config = dict(
    num_hidden_layers=16,
    hidden_size=384,
    num_attention_heads=3,
    num_key_value_heads=1,
    head_dim=128,
    intermediate_size=1024,
    vocab_size=8192,
    hidden_act='swiglu',
    norm='rmsnorm',
    norm_place='pre',
    norm_eps=1e-05,
    positions='rope',
    rope_theta=10000.0,
    rope_fraction=1.0,
    qk_norm=True,
    attn_scale=0.0884,
    bias='none',
    tie_word_embeddings=False,
    parallel_block=False,
    init='uniform',
    init_std_qkv=0.0147,
    init_std_o=0.0,
    init_std_up=0.0147,
    init_std_down=0.0,
    optimizer='soap_variant',
    learning_rate=0.00501,
    lr_mult_o=1.19,
    beta1=0.95,
    beta2=0.95,
    lr_head=0.0083,
    warmup_steps=46,
    schedule='wsd',
    decay_fraction=0.693,
    decay_shape='linear',
    final_lr_fraction=0.0,
    batch_tokens=131072,
    max_seq_len=1024,
    doc_mask=True,
    train_tokens=331600000,
    max_steps=2530,
    dataset='wikipedia_en',
)
Each number is 200 + 40 x the weight over its row's rms, rounded and kept within 0 to 999. Layers, rows and columns count from 0. The size before them is the row's rms in percent of the matrix's.

# layer 12 MLP down (transposed), 1024x384, rms 0.108, rows 447-471, columns 96-191
106,153,183,132,243,230,232,155,236,211,244,284,228,186,216,226,205,246,139,213,138,173,268,220,187,143,145,233,222,202,168,228,196,209,266,279,201,172,175,150,170,284,188,267,212,230,177,174,258,127,197,161,213,211,206,178,174,215,164,185,160,182,220,188,156,162,144,188,195,210,190,221,157,229,175,173,177,225,205,240,229,217,208,269,203,226,207,93,275,209,192,222,270,227,211,213,177
107,185,176,123,220,206,253,267,143,148,167,246,283,240,212,206,205,199,257,197,169,223,216,200,210,184,184,217,212,251,181,208,163,216,180,226,165,222,238,207,158,197,265,139,176,220,236,231,203,180,260,225,112,194,180,229,253,224,196,180,184,265,216,125,283,257,154,145,174,185,140,180,149,178,199,134,198,191,298,204,162,179,197,188,181,218,82,179,210,170,219,125,190,227,251,188,222
094,200,233,222,278,184,133,186,182,197,232,178,172,171,179,208,187,264,163,208,158,191,175,215,254,189,238,155,254,136,208,268,169,173,175,193,160,182,170,274,154,227,228,211,208,266,280,129,221,190,230,241,236,194,201,169,128,99,187,200,150,179,180,289,143,239,162,202,187,206,195,150,162,281,179,202,135,252,228,156,180,198,183,240,220,221,224,175,206,189,196,141,175,182,210,142,215
108,181,193,258,207,226,293,202,221,246,162,180,173,125,232,164,160,182,156,186,220,230,213,176,184,179,212,226,224,166,138,200,136,191,224,244,212,163,233,220,246,158,234,221,185,117,156,209,208,196,201,226,198,187,182,210,194,178,212,149,237,176,218,317,196,197,209,170,297,196,198,228,227,140,172,138,224,119,164,157,206,258,198,234,182,206,186,187,148,199,240,145,195,213,156,180,199
098,154,241,166,324,249,246,250,163,209,117,279,173,210,167,252,163,195,139,258,216,154,175,202,142,229,224,268,183,217,246,223,229,275,221,156,176,196,200,183,193,203,202,174,249,172,213,161,242,204,171,255,190,220,243,156,231,199,292,161,171,345,271,234,244,210,260,226,181,174,144,209,204,284,171,177,131,218,148,181,249,196,161,208,167,209,166,148,209,161,179,185,177,133,190,174,141
100,233,174,173,193,191,166,238,163,253,132,139,228,240,116,151,231,229,272,245,150,258,208,250,201,212,183,192,125,196,243,198,189,214,171,172,256,205,170,145,143,203,263,228,195,170,236,188,142,163,155,183,136,243,127,162,108,211,262,206,117,230,201,211,172,218,167,139,204,188,182,212,232,213,155,171,123,180,220,201,254,151,232,239,231,226,249,148,249,157,205,184,167,200,181,161,159
096,187,150,237,211,181,225,116,187,233,129,178,193,149,194,276,189,210,192,223,203,203,239,178,181,207,192,187,221,303,255,162,242,175,187,201,182,206,291,219,236,138,186,223,216,249,125,182,215,179,239,198,171,152,186,197,167,214,175,224,244,222,219,237,115,167,173,140,223,211,187,158,182,200,144,219,214,295,186,199,193,144,201,187,235,223,156,186,210,211,199,180,170,225,240,216,263
105,167,314,235,135,171,171,232,228,214,280,115,136,188,279,197,170,185,136,173,177,194,224,195,195,197,222,159,229,210,234,269,150,227,147,167,288,261,228,145,220,206,178,174,114,183,271,206,159,239,200,269,187,217,209,241,195,159,179,155,224,204,211,277,274,207,210,183,125,239,249,211,289,210,145,153,103,257,321,192,229,234,187,160,219,218,215,218,195,100,206,216,257,195,237,199,194
101,211,236,187,199,234,201,202,215,182,201,227,249,224,209,186,205,236,185,196,168,132,280,172,196,249,171,197,243,174,188,243,261,175,166,159,152,224,304,217,221,243,268,285,251,147,137,207,240,176,169,248,251,120,154,200,121,169,238,176,194,179,256,248,143,140,180,192,229,210,228,214,130,236,196,186,104,220,282,215,266,237,201,254,194,165,251,185,223,256,172,212,141,192,236,217,138
101,190,182,204,156,178,243,190,213,192,244,175,232,225,207,200,184,132,160,193,164,205,245,184,156,170,221,194,237,231,201,307,223,229,258,181,264,240,201,192,164,180,222,171,211,153,249,166,190,193,167,265,177,194,231,198,215,206,224,137,224,216,240,195,208,204,240,214,155,202,179,204,199,250,220,164,221,227,181,255,212,203,151,182,254,168,235,190,229,149,109,210,192,285,182,238,195
096,244,222,220,134,202,187,183,238,219,159,168,267,200,179,245,194,235,153,193,217,198,80,155,194,159,158,100,177,214,109,277,265,155,297,253,188,200,159,232,125,218,181,157,182,217,112,164,225,219,235,176,260,182,178,232,167,229,205,206,201,129,258,195,169,204,162,255,160,108,208,198,222,205,201,200,183,128,172,231,246,199,190,227,233,216,236,183,235,275,180,142,247,286,250,178,228
101,178,105,232,195,219,118,200,216,265,160,202,247,268,259,144,203,194,245,129,235,219,265,193,168,173,151,216,178,201,173,252,230,205,205,233,247,206,210,136,208,213,221,255,205,193,156,147,209,190,186,227,229,160,161,170,216,161,174,199,183,190,179,192,237,238,117,178,156,181,233,190,182,191,240,225,158,187,242,202,183,209,198,241,200,206,218,222,180,181,273,224,173,201,237,166,229
098,192,243,181,233,223,161,143,214,206,178,178,301,197,222,290,205,159,191,211,197,276,203,268,205,170,201,179,185,251,140,249,185,212,254,242,226,147,147,171,246,202,201,135,204,226,207,280,203,196,161,226,169,165,211,198,232,287,154,188,235,76,208,178,192,196,214,140,233,219,181,170,220,150,177,178,190,203,189,174,203,227,139,189,232,236,255,133,196,158,196,197,197,223,217,135,235
100,237,147,206,180,164,211,144,137,196,221,137,255,206,228,200,177,215,159,185,164,167,178,166,195,159,176,182,191,196,191,175,218,159,222,232,111,200,211,231,180,182,248,180,196,221,171,188,236,202,168,183,186,160,152,235,199,170,244,230,176,123,220,206,206,222,184,268,181,262,178,181,252,191,189,144,222,246,204,160,135,198,207,243,213,261,157,210,171,227,184,219,270,169,196,199,179
100,223,235,198,132,143,237,193,179,317,207,125,233,203,219,220,238,236,253,182,180,265,185,233,170,165,177,208,226,205,172,122,207,283,155,240,202,139,151,230,284,213,180,128,190,194,167,193,238,193,239,228,231,230,264,214,192,193,164,154,206,201,204,217,141,164,282,235,142,228,281,112,220,175,209,196,167,186,187,179,246,133,209,227,134,244,256,180,203,237,244,228,203,151,193,231,200
099,154,230,195,174,222,162,173,245,236,135,285,114,180,250,209,228,215,190,162,211,168,238,155,156,199,212,210,165,225,267,221,234,267,202,137,199,228,179,102,194,185,209,211,221,144,206,178,212,153,261,210,233,258,178,242,180,226,209,212,206,171,138,224,189,133,230,188,166,195,212,221,241,224,173,189,208,208,129,171,215,199,148,129,254,159,187,197,178,208,185,177,200,249,183,184,205
098,258,190,178,149,197,207,175,256,193,163,233,197,230,209,161,279,154,191,188,239,120,189,294,153,177,203,184,209,247,205,99,169,218,267,259,241,244,204,292,137,207,139,182,185,240,245,216,265,172,169,171,121,183,240,148,178,238,242,249,156,170,178,185,145,186,181,243,145,178,183,180,221,244,200,165,222,223,207,215,150,199,268,165,224,228,153,220,134,235,229,258,216,229,162,177,345
100,237,124,216,234,224,194,192,218,278,206,143,200,244,120,295,192,120,224,240,158,205,187,163,189,181,177,204,224,208,235,215,205,131,174,223,234,168,211,218,232,174,228,238,152,185,215,210,169,226,260,207,221,221,224,178,200,191,249,163,212,160,209,193,179,205,178,128,233,224,229,222,216,182,237,163,202,191,112,211,196,223,186,203,282,208,150,224,203,211,158,146,115,228,238,200,80
104,227,204,128,175,222,231,220,207,246,217,231,294,211,179,165,248,208,235,184,236,187,262,181,154,234,152,153,228,240,182,217,192,207,197,191,250,209,170,266,164,199,203,157,204,195,266,212,189,159,250,146,222,158,216,191,252,140,210,174,196,217,238,141,191,248,208,186,163,262,203,177,162,180,240,164,198,194,278,163,153,209,131,210,56,190,196,219,188,148,155,192,185,248,224,284,226
095,229,242,248,232,194,253,226,186,195,166,141,255,220,134,148,236,175,209,162,202,232,197,219,147,187,187,147,145,195,154,171,183,187,184,175,237,249,193,201,226,191,248,254,151,214,195,224,242,142,269,172,217,249,255,150,254,245,166,182,200,179,236,178,134,185,241,203,196,138,109,179,188,232,206,264,178,213,254,231,168,214,156,172,218,191,282,173,219,179,165,117,205,215,184,140,147
096,186,227,280,291,216,231,211,218,154,218,165,206,216,222,192,183,169,174,193,172,200,242,208,261,227,177,210,251,241,166,253,117,203,129,210,128,219,202,227,198,192,255,286,243,197,215,175,192,207,194,225,144,230,122,222,224,265,172,182,176,122,174,162,225,248,184,230,180,202,187,168,154,265,256,198,222,254,219,268,260,172,212,202,181,202,205,204,157,91,174,222,211,143,261,217,246
096,113,214,202,234,190,101,239,172,210,124,244,167,198,196,221,245,235,194,210,168,197,300,181,181,184,212,189,244,195,173,191,191,152,174,179,170,229,199,213,157,220,209,201,101,197,247,203,185,170,189,237,190,240,210,196,237,193,191,176,256,224,191,214,217,216,254,174,170,227,265,289,227,154,221,215,288,129,162,256,194,224,253,249,233,258,205,118,132,245,162,249,191,234,205,177,184
104,213,208,187,179,158,168,194,206,276,156,178,207,226,162,157,275,189,220,247,281,155,181,220,208,228,216,180,142,237,119,243,145,143,154,244,201,231,198,186,243,155,282,273,250,203,147,214,214,213,99,249,238,222,276,142,202,293,234,199,216,194,239,185,187,179,204,127,258,206,166,250,199,227,186,231,246,261,221,176,226,172,152,194,139,210,244,164,203,197,206,205,119,195,191,222,241
100,127,159,252,270,227,211,194,239,225,253,247,305,205,239,230,200,158,265,158,226,198,108,198,236,185,225,221,203,90,183,186,213,265,201,192,189,210,203,132,162,258,171,221,258,182,319,249,238,171,240,222,239,157,145,173,171,200,94,107,219,208,261,178,172,147,172,159,207,178,199,233,229,231,198,191,125,208,175,290,170,223,260,284,178,118,186,179,274,229,194,195,209,216,228,269,219
104,248,148,160,153,103,198,176,193,182,253,157,215,206,201,251,210,139,117,190,247,220,219,211,202,166,190,226,293,211,251,201,215,146,236,154,191,209,282,240,195,238,185,193,179,189,215,249,158,208,224,271,192,277,238,144,250,219,254,199,219,228,188,156,126,182,224,153,209,187,229,102,156,251,198,239,184,171,159,189,197,148,153,194,194,171,146,145,198,141,158,198,205,256,202,247,197
# layer 12 MLP gate, 1024x384, rms 0.104, rows 448-471, columns 96-191
104,154,186,177,221,198,247,173,151,155,192,236,220,258,136,206,169,151,286,211,177,176,211,177,156,176,259,242,171,195,160,230,167,176,211,215,252,201,198,237,148,180,217,162,250,204,203,199,189,178,197,235,248,139,183,158,262,215,232,206,246,245,285,148,218,169,225,209,199,173,138,196,224,240,173,213,160,213,183,139,237,200,141,158,170,157,119,196,214,247,198,152,228,162,162,202,195
092,184,181,180,212,184,177,207,243,207,250,103,188,212,201,267,162,273,154,226,213,157,238,197,183,151,243,234,163,225,243,277,200,176,144,216,266,156,158,259,208,213,234,174,187,231,195,178,219,144,260,140,152,199,184,226,246,229,158,212,213,161,160,171,122,175,211,235,240,231,175,211,153,205,292,131,209,237,218,227,198,235,140,207,165,196,290,164,161,162,145,128,195,261,242,179,130
096,157,231,209,241,218,222,179,216,165,145,229,242,194,243,152,199,213,152,176,230,186,162,187,192,253,231,208,157,200,187,262,145,203,165,162,138,174,171,232,197,218,160,208,193,141,135,152,252,195,263,228,229,177,202,222,156,107,171,123,229,197,256,202,198,181,136,140,167,258,296,168,243,184,216,272,136,251,203,200,194,195,215,180,147,200,214,185,183,250,220,149,235,167,275,202,190
101,168,189,200,216,230,146,200,217,247,259,212,208,167,232,237,180,169,154,202,237,160,208,168,198,198,190,174,194,202,235,187,263,170,238,121,122,134,155,194,239,166,188,211,140,264,191,172,213,167,229,164,190,205,185,213,253,220,202,167,208,177,152,182,162,224,209,202,213,154,278,215,211,184,228,205,242,220,202,230,201,160,153,241,184,217,213,180,212,275,196,292,198,193,237,140,228
101,181,224,230,155,182,188,244,161,180,185,180,246,174,177,180,241,274,223,228,250,141,115,189,232,217,247,182,206,252,202,193,117,200,129,219,217,93,245,206,170,230,223,242,183,214,148,195,247,219,205,199,194,208,291,204,220,186,166,205,215,242,205,287,196,159,181,238,165,227,174,153,230,238,225,163,282,185,155,157,244,187,123,206,236,238,175,224,176,295,156,155,185,168,215,141,182
093,222,234,243,237,173,197,217,174,117,261,210,203,199,134,272,207,267,180,199,222,175,283,205,148,232,168,115,230,262,166,186,164,220,202,176,161,228,251,172,223,119,172,161,182,223,193,151,221,171,238,130,197,205,202,220,174,165,206,228,259,185,227,157,181,175,216,212,162,225,203,181,195,165,178,220,208,206,197,208,212,210,136,139,188,194,168,222,206,182,241,170,119,152,176,154,159
105,248,190,185,202,193,234,281,141,197,243,310,138,127,260,184,220,132,187,259,110,190,177,189,225,192,228,115,142,234,197,244,258,172,210,242,214,204,127,201,217,186,112,202,104,170,145,191,154,212,193,138,190,235,179,112,223,146,233,157,209,185,188,191,238,166,166,257,261,170,200,213,201,159,220,208,223,162,116,198,147,271,189,219,155,235,196,212,187,146,269,165,176,179,194,155,280
104,274,211,147,248,116,208,93,179,266,240,207,217,208,226,101,180,203,107,230,174,159,151,269,248,213,253,174,142,209,178,120,255,137,195,159,210,248,217,180,212,155,181,148,286,190,251,183,190,206,252,203,187,175,205,249,172,166,197,212,199,254,156,275,224,215,202,196,194,182,226,173,216,141,179,172,206,218,220,235,214,210,183,205,181,152,258,209,222,185,202,173,152,245,237,199,166
099,190,152,176,145,185,115,287,153,222,199,169,214,188,144,186,203,205,188,163,210,204,169,196,136,220,241,204,254,260,194,180,242,154,228,167,166,217,293,249,154,181,178,230,279,256,245,188,217,201,157,240,198,176,269,207,255,226,199,162,205,194,167,198,220,203,155,176,251,145,284,198,203,195,151,188,300,139,142,170,162,218,187,244,202,243,219,230,212,217,158,201,207,198,223,229,179
096,314,265,202,140,176,261,137,192,217,228,228,160,223,246,167,117,204,226,196,185,223,210,286,234,246,192,187,201,212,163,216,169,238,191,278,171,234,200,119,190,159,242,190,204,188,142,234,171,212,180,166,242,202,175,142,277,212,232,231,162,156,120,306,221,185,200,213,193,148,316,233,169,237,227,136,243,176,178,272,223,289,165,152,211,267,237,172,180,168,217,199,163,193,227,251,215
097,157,198,251,178,151,173,165,202,201,212,260,150,246,165,203,213,254,227,242,139,196,171,207,193,210,222,188,212,201,252,168,213,267,190,129,210,197,255,251,205,169,248,186,243,161,229,281,111,203,244,154,205,147,188,194,246,221,210,188,152,221,185,162,205,193,202,258,211,191,209,159,229,207,206,173,211,197,207,201,170,199,174,147,167,193,281,188,262,239,155,351,221,149,202,144,218
099,195,225,179,238,189,184,161,233,228,207,147,183,152,181,246,104,232,163,251,193,244,154,220,196,186,195,207,154,244,125,138,163,229,165,227,206,145,176,206,132,103,217,218,192,183,218,222,207,243,247,189,212,146,235,178,219,239,201,205,152,235,191,121,241,205,209,191,261,191,261,213,159,189,185,174,169,229,214,203,264,268,179,172,234,243,143,164,232,197,208,200,194,203,188,320,171
099,180,242,186,198,203,264,289,162,219,209,221,244,273,248,153,165,218,196,116,146,213,133,192,109,273,233,267,146,216,271,162,181,233,164,221,216,277,195,199,194,212,168,203,213,268,203,259,178,171,177,163,159,191,264,198,229,167,181,136,212,178,228,126,204,234,190,233,318,227,179,209,175,238,189,192,204,201,255,108,237,262,164,204,241,195,170,196,199,209,131,148,229,230,208,165,222
099,246,261,143,197,216,248,206,189,182,132,278,184,230,220,233,215,185,210,287,160,238,225,247,206,161,228,151,190,186,156,177,190,172,225,199,203,144,241,231,245,236,250,107,121,174,228,183,135,151,210,203,242,162,240,230,277,172,175,190,104,197,210,240,174,217,187,205,173,239,160,289,214,266,218,156,217,195,174,150,156,199,232,173,224,212,241,99,208,217,204,186,175,215,180,204,178
100,189,234,234,236,184,188,158,216,215,251,150,286,187,187,301,242,220,220,269,208,247,152,238,300,310,169,198,168,182,170,207,178,114,209,223,216,169,157,213,186,211,143,175,203,241,222,199,183,218,164,152,169,150,169,183,169,165,182,211,199,172,245,194,234,286,240,193,236,216,241,157,230,154,239,196,148,191,246,229,187,188,189,228,117,210,234,207,167,184,184,217,281,209,258,212,181
099,314,187,149,233,203,203,244,226,152,210,201,173,204,255,168,220,228,207,276,215,227,183,156,223,163,177,186,208,151,167,173,206,214,176,162,226,143,247,242,207,231,207,174,199,138,217,268,202,204,195,230,191,205,139,187,272,186,182,225,183,260,176,174,161,239,191,160,162,152,176,227,213,182,239,204,224,155,173,188,212,229,159,200,245,196,119,244,207,223,223,245,106,192,229,209,99
099,197,230,208,194,160,282,220,203,183,174,161,264,180,211,249,193,261,236,221,296,113,239,199,156,212,217,187,253,179,193,267,169,242,210,195,206,187,200,201,196,239,200,145,178,199,192,175,251,236,175,155,164,165,198,148,272,264,243,206,184,191,200,163,203,240,234,196,184,235,206,186,243,258,238,233,278,226,141,296,128,195,174,139,217,176,172,246,256,166,219,162,177,226,265,210,227
105,171,141,266,223,188,181,176,178,230,208,234,272,127,236,208,216,162,201,184,165,202,157,208,200,129,139,181,194,245,174,182,248,207,129,185,173,202,218,262,149,236,226,182,185,184,222,144,216,195,174,213,163,211,219,257,180,192,208,139,185,189,163,196,219,189,195,197,166,217,195,151,232,219,223,163,215,150,173,188,113,173,196,302,220,122,244,171,196,172,175,195,231,191,209,181,212
099,169,179,234,258,188,195,165,244,263,176,154,199,209,275,213,163,178,226,163,203,301,197,106,128,158,203,218,203,195,197,208,192,101,210,128,157,247,207,189,172,194,190,222,179,130,209,227,213,221,188,164,175,174,188,252,212,200,238,207,245,129,217,255,180,258,277,300,197,234,259,208,299,194,175,185,246,122,255,154,229,194,232,173,164,212,187,219,124,237,190,156,197,204,159,178,177
097,199,239,235,216,192,200,254,164,199,124,208,167,196,186,239,163,222,196,219,173,147,215,105,218,285,213,203,220,220,157,157,263,128,165,135,242,138,193,144,258,275,116,158,187,189,184,218,133,164,173,233,234,207,211,185,219,211,275,178,179,273,176,210,193,210,160,241,314,195,311,211,282,264,254,174,206,173,217,186,151,133,181,172,226,102,200,185,226,231,116,130,250,182,206,200,195
092,165,132,167,177,173,251,149,239,248,232,161,162,182,210,196,246,174,206,223,218,228,306,146,197,209,162,182,182,193,263,274,217,202,163,188,167,221,239,200,210,232,186,147,224,156,206,171,208,165,220,187,192,274,168,177,180,168,239,186,216,133,210,282,201,194,242,234,226,124,242,202,223,221,241,146,113,189,236,203,228,222,159,206,163,254,204,188,202,157,174,182,188,191,196,162,192
105,222,200,187,243,241,177,171,220,258,184,228,196,244,242,170,231,227,220,207,233,190,171,323,243,187,162,122,196,179,235,206,72,239,216,137,144,160,252,260,318,202,296,127,139,226,192,179,186,239,199,188,229,221,150,219,226,235,161,193,149,152,241,173,180,129,152,171,180,219,165,185,224,212,197,170,184,226,209,261,179,197,193,232,163,196,225,190,216,172,178,206,186,211,192,157,276
104,167,269,271,183,201,190,160,228,273,218,173,244,206,258,172,142,179,169,233,191,164,155,189,227,214,238,206,191,168,206,249,240,220,186,182,203,269,156,230,184,239,134,249,224,246,171,146,180,185,194,264,235,225,240,239,200,175,216,165,190,222,186,159,246,242,250,134,174,207,166,236,169,176,183,126,199,188,215,226,249,219,255,187,302,177,163,240,222,227,72,232,172,192,140,193,161
094,219,243,202,197,235,140,224,213,216,183,221,186,217,187,224,165,191,230,193,217,206,201,209,232,215,238,172,191,142,199,203,181,255,188,175,288,203,282,210,265,241,273,251,184,279,230,251,179,121,264,269,174,210,237,172,212,254,170,197,183,180,221,151,235,282,136,134,181,183,187,208,173,222,232,217,192,172,212,223,74,177,130,205,197,267,216,185,171,185,137,154,206,211,181,193,182
# layer 12 MLP up, 1024x384, rms 0.109, rows 448-471, columns 96-191
110,207,275,188,289,153,213,254,165,103,168,233,217,185,187,234,178,186,168,195,159,253,140,225,128,201,214,188,163,183,244,260,185,202,245,194,178,204,245,225,187,220,195,149,211,181,200,171,156,241,155,228,220,179,141,214,204,203,203,136,262,158,278,222,241,283,193,205,155,250,226,160,177,200,197,200,183,223,160,153,187,186,239,162,236,247,159,279,242,215,173,146,234,183,226,129,153
092,233,155,133,185,149,170,217,226,256,174,204,105,196,219,161,279,214,213,179,171,209,151,189,209,186,239,199,156,248,196,226,217,235,243,188,164,165,206,211,194,198,164,252,197,268,140,196,243,261,195,247,202,194,145,278,170,179,233,195,230,176,307,156,163,182,152,135,174,280,132,245,156,292,164,251,221,126,146,203,181,208,158,195,178,201,128,171,197,192,203,205,206,239,213,197,164
106,220,204,283,146,140,240,187,184,170,167,219,273,163,204,263,261,179,238,190,227,173,215,252,240,145,242,230,145,178,227,186,216,220,163,257,141,171,142,254,208,196,181,222,138,232,266,231,235,230,163,244,193,243,262,136,227,210,199,233,123,154,190,221,230,172,184,233,197,187,180,153,193,220,234,206,240,158,171,236,241,139,202,151,149,246,187,150,233,213,180,216,144,157,185,171,164
097,145,152,229,221,255,247,204,206,256,225,249,194,217,197,204,248,109,134,316,179,143,218,268,138,238,164,202,211,146,225,256,262,247,240,153,245,174,200,165,184,223,113,167,195,178,237,235,123,212,255,186,132,248,152,136,218,158,239,212,178,226,192,194,59,226,192,258,154,143,218,175,144,137,225,204,149,167,221,262,183,166,132,243,207,230,169,177,259,178,150,198,149,205,216,191,275
101,265,242,220,194,252,215,129,226,231,165,205,252,176,178,177,197,278,152,231,242,218,231,202,172,182,160,204,230,171,190,222,123,197,202,207,183,237,222,283,191,165,217,270,264,183,98,177,186,207,152,182,175,133,154,232,227,252,225,205,233,192,223,230,186,184,202,208,201,257,149,143,233,104,237,203,209,198,208,195,185,171,268,194,160,199,215,169,247,165,167,214,148,246,301,237,209
088,197,309,264,136,163,257,92,220,137,211,280,164,185,166,193,257,197,230,170,198,248,200,175,144,288,174,187,233,121,234,181,246,176,200,190,131,179,217,130,231,164,186,178,160,226,179,207,209,215,183,223,254,208,173,156,246,212,209,252,210,189,199,131,162,198,268,220,207,154,181,251,199,178,256,263,235,300,264,211,234,162,173,204,174,220,174,231,145,162,263,211,234,201,137,249,246
102,274,178,203,246,248,186,254,269,192,275,162,163,262,162,153,192,257,229,162,268,159,222,205,163,151,205,195,162,131,305,212,155,183,213,149,219,121,223,170,235,221,182,198,219,231,197,228,196,253,222,251,243,188,222,159,206,270,233,172,256,211,188,118,219,196,253,192,230,236,155,216,241,256,173,190,251,207,238,250,229,211,197,179,235,233,99,214,158,171,229,148,286,187,267,250,180
102,186,177,187,231,191,248,222,331,224,241,206,246,235,201,195,217,192,186,125,224,227,204,255,235,232,194,159,263,197,155,180,258,170,234,196,202,219,251,213,237,176,228,248,252,171,203,204,173,271,149,138,276,92,133,143,217,174,218,189,262,191,206,225,231,219,254,227,165,164,194,147,177,228,208,192,99,250,194,246,206,178,229,203,211,190,217,171,193,246,171,186,120,158,92,195,151
095,179,175,213,193,158,222,199,192,163,198,167,244,164,159,224,199,122,242,258,158,167,214,240,208,196,130,190,204,180,224,152,248,194,187,174,220,240,189,156,130,160,153,171,249,204,208,253,149,201,218,200,95,167,238,180,190,189,148,135,216,192,200,155,227,125,137,169,247,223,262,172,164,133,204,257,269,262,260,207,283,197,188,254,173,181,226,269,230,185,142,144,124,197,260,158,149
095,157,177,178,158,155,222,194,212,142,258,221,185,199,111,201,274,216,162,196,222,167,247,185,133,201,226,175,146,201,167,167,194,158,167,181,82,155,184,279,194,237,203,201,207,123,222,286,220,222,195,121,218,201,175,180,178,198,192,133,221,312,205,184,141,167,186,158,254,221,198,138,238,202,222,123,221,159,221,210,204,127,229,144,155,186,196,220,148,210,138,194,260,209,161,133,213
099,159,173,223,245,208,218,216,227,166,194,223,159,185,233,151,174,213,203,270,162,160,154,181,262,235,223,258,239,260,228,241,223,226,223,247,165,224,203,244,226,188,142,265,221,220,180,230,187,298,207,213,189,172,258,253,237,171,199,197,180,185,214,271,188,182,183,180,190,162,147,222,181,199,251,209,246,215,149,146,189,153,205,171,272,161,242,224,249,186,239,226,260,187,249,148,181
097,210,132,284,237,166,271,220,254,246,158,252,184,208,137,202,190,196,280,239,192,186,166,176,217,90,130,125,191,263,271,103,233,186,162,156,212,155,259,191,180,157,161,173,221,214,243,172,235,157,243,175,248,179,143,146,150,275,238,203,186,211,188,217,217,246,157,208,230,273,117,190,245,168,192,247,298,228,179,176,224,223,242,190,194,177,265,181,183,236,226,204,98,287,256,281,227
101,175,208,242,259,192,162,207,230,147,203,198,260,232,97,164,235,225,188,209,212,134,153,175,126,262,178,230,179,179,180,274,106,184,192,168,201,197,177,111,210,267,289,206,228,182,199,162,135,211,214,229,213,257,131,216,179,193,167,183,230,110,152,278,194,219,141,200,150,242,177,221,159,118,197,206,238,215,253,226,183,189,216,236,243,279,194,213,221,233,162,179,181,217,213,199,162
100,251,227,143,159,166,181,157,98,206,126,189,183,225,190,313,203,134,178,227,214,225,164,192,192,208,243,215,178,202,167,187,201,244,191,291,189,199,219,131,214,198,169,200,237,214,155,159,219,190,280,214,309,187,157,175,251,227,248,195,181,142,152,211,151,162,184,120,144,237,142,223,228,215,240,193,195,249,229,141,271,214,223,246,237,204,195,179,284,236,264,260,251,208,197,164,199
093,194,224,166,266,214,256,219,224,146,238,132,207,187,211,236,208,164,201,246,163,296,208,257,178,174,142,178,157,135,174,215,189,200,147,310,294,136,222,265,211,313,185,158,224,248,169,226,189,198,140,196,172,192,188,175,150,98,157,220,173,193,245,184,251,222,178,166,225,212,228,182,144,189,289,207,226,225,247,224,137,212,295,214,266,231,203,271,202,200,152,209,172,188,231,204,216
099,170,223,179,180,174,199,193,169,208,206,234,262,167,233,210,196,138,215,212,128,161,273,173,232,158,243,251,169,245,208,193,139,178,154,106,162,269,163,199,243,221,266,267,179,294,196,155,176,157,149,180,231,117,200,220,148,186,108,189,279,171,196,219,157,143,224,172,217,267,247,184,238,248,182,214,158,258,137,188,224,215,165,239,189,192,196,213,261,206,204,187,192,216,239,186,230
097,182,275,225,129,242,180,186,161,204,177,294,209,253,124,209,188,121,229,189,141,195,208,153,225,213,124,206,234,251,122,243,174,199,179,170,202,184,196,259,230,158,94,207,223,178,176,277,232,235,128,186,202,274,173,261,237,180,188,239,165,125,252,284,218,164,194,167,188,174,184,149,207,253,196,291,238,191,189,142,284,170,235,215,222,248,249,200,129,163,185,266,226,199,194,215,257
104,180,212,188,146,105,181,201,237,212,167,130,240,247,210,200,202,235,178,263,271,85,162,190,237,250,271,288,265,186,140,170,365,147,254,178,235,156,260,171,202,110,144,173,203,256,170,103,253,185,210,184,255,233,227,180,233,185,227,281,234,188,200,186,227,194,178,242,193,243,261,177,207,204,153,185,220,229,234,186,193,179,223,226,196,231,223,161,224,222,237,166,239,203,114,194,204
095,236,174,184,257,239,211,158,246,145,151,261,241,174,140,222,183,258,210,216,201,195,222,240,166,195,156,237,217,179,134,206,121,154,253,147,215,235,236,160,202,230,165,225,246,123,141,187,151,210,229,244,204,236,196,254,214,144,202,145,148,262,147,255,253,154,233,242,205,213,163,157,198,216,214,217,209,221,231,142,208,197,239,197,208,175,257,186,185,203,188,186,160,198,255,206,163
092,183,154,225,174,230,191,182,268,178,166,244,250,191,240,214,162,213,146,200,260,233,154,144,169,168,202,194,205,202,175,186,248,205,247,261,198,227,203,220,294,212,142,135,229,232,228,188,262,206,219,203,251,149,181,148,137,126,211,176,204,200,185,191,211,247,271,228,203,230,194,253,127,260,185,202,245,191,202,193,145,209,253,267,225,187,177,197,243,225,251,189,137,189,298,150,234
091,207,144,169,249,174,217,164,219,228,156,185,215,144,221,140,167,182,184,183,213,233,228,230,211,217,146,206,192,235,169,262,216,160,228,172,210,265,261,227,148,262,195,126,204,234,265,183,210,180,297,222,190,248,171,204,215,177,160,201,208,182,204,223,201,194,222,222,130,212,206,198,186,231,279,122,164,176,221,146,189,168,239,181,177,193,145,164,209,210,120,156,267,236,187,141,128
102,202,241,225,258,206,164,245,207,201,231,222,138,209,218,212,207,225,186,126,167,205,196,222,123,186,149,197,152,206,144,249,253,166,214,226,193,202,248,108,203,237,156,258,207,211,296,261,202,207,210,203,219,193,268,233,215,190,193,144,233,227,165,211,147,187,209,229,170,164,253,258,210,215,111,224,253,189,158,205,179,160,172,217,240,310,230,199,114,212,162,208,250,208,160,238,195
099,248,265,205,155,187,206,215,182,229,151,209,203,202,236,291,190,235,222,190,238,202,219,258,194,254,169,146,261,258,145,145,215,130,173,239,223,252,209,150,235,154,200,234,266,148,193,147,240,158,204,187,139,161,202,256,242,192,209,180,249,209,200,123,203,224,152,233,223,232,290,160,149,193,238,216,159,208,221,136,151,222,245,216,143,231,265,198,231,200,198,214,196,124,247,206,156
101,215,271,178,216,235,204,158,204,159,150,185,236,166,194,197,195,209,203,215,194,195,198,207,217,183,230,119,193,132,267,209,224,143,190,254,207,184,186,240,203,235,267,155,242,253,139,162,249,122,204,160,162,208,234,181,153,251,209,156,177,270,211,180,106,176,216,162,227,176,284,129,288,176,212,161,255,189,238,237,207,198,148,193,239,200,258,122,203,145,216,147,215,246,174,224,230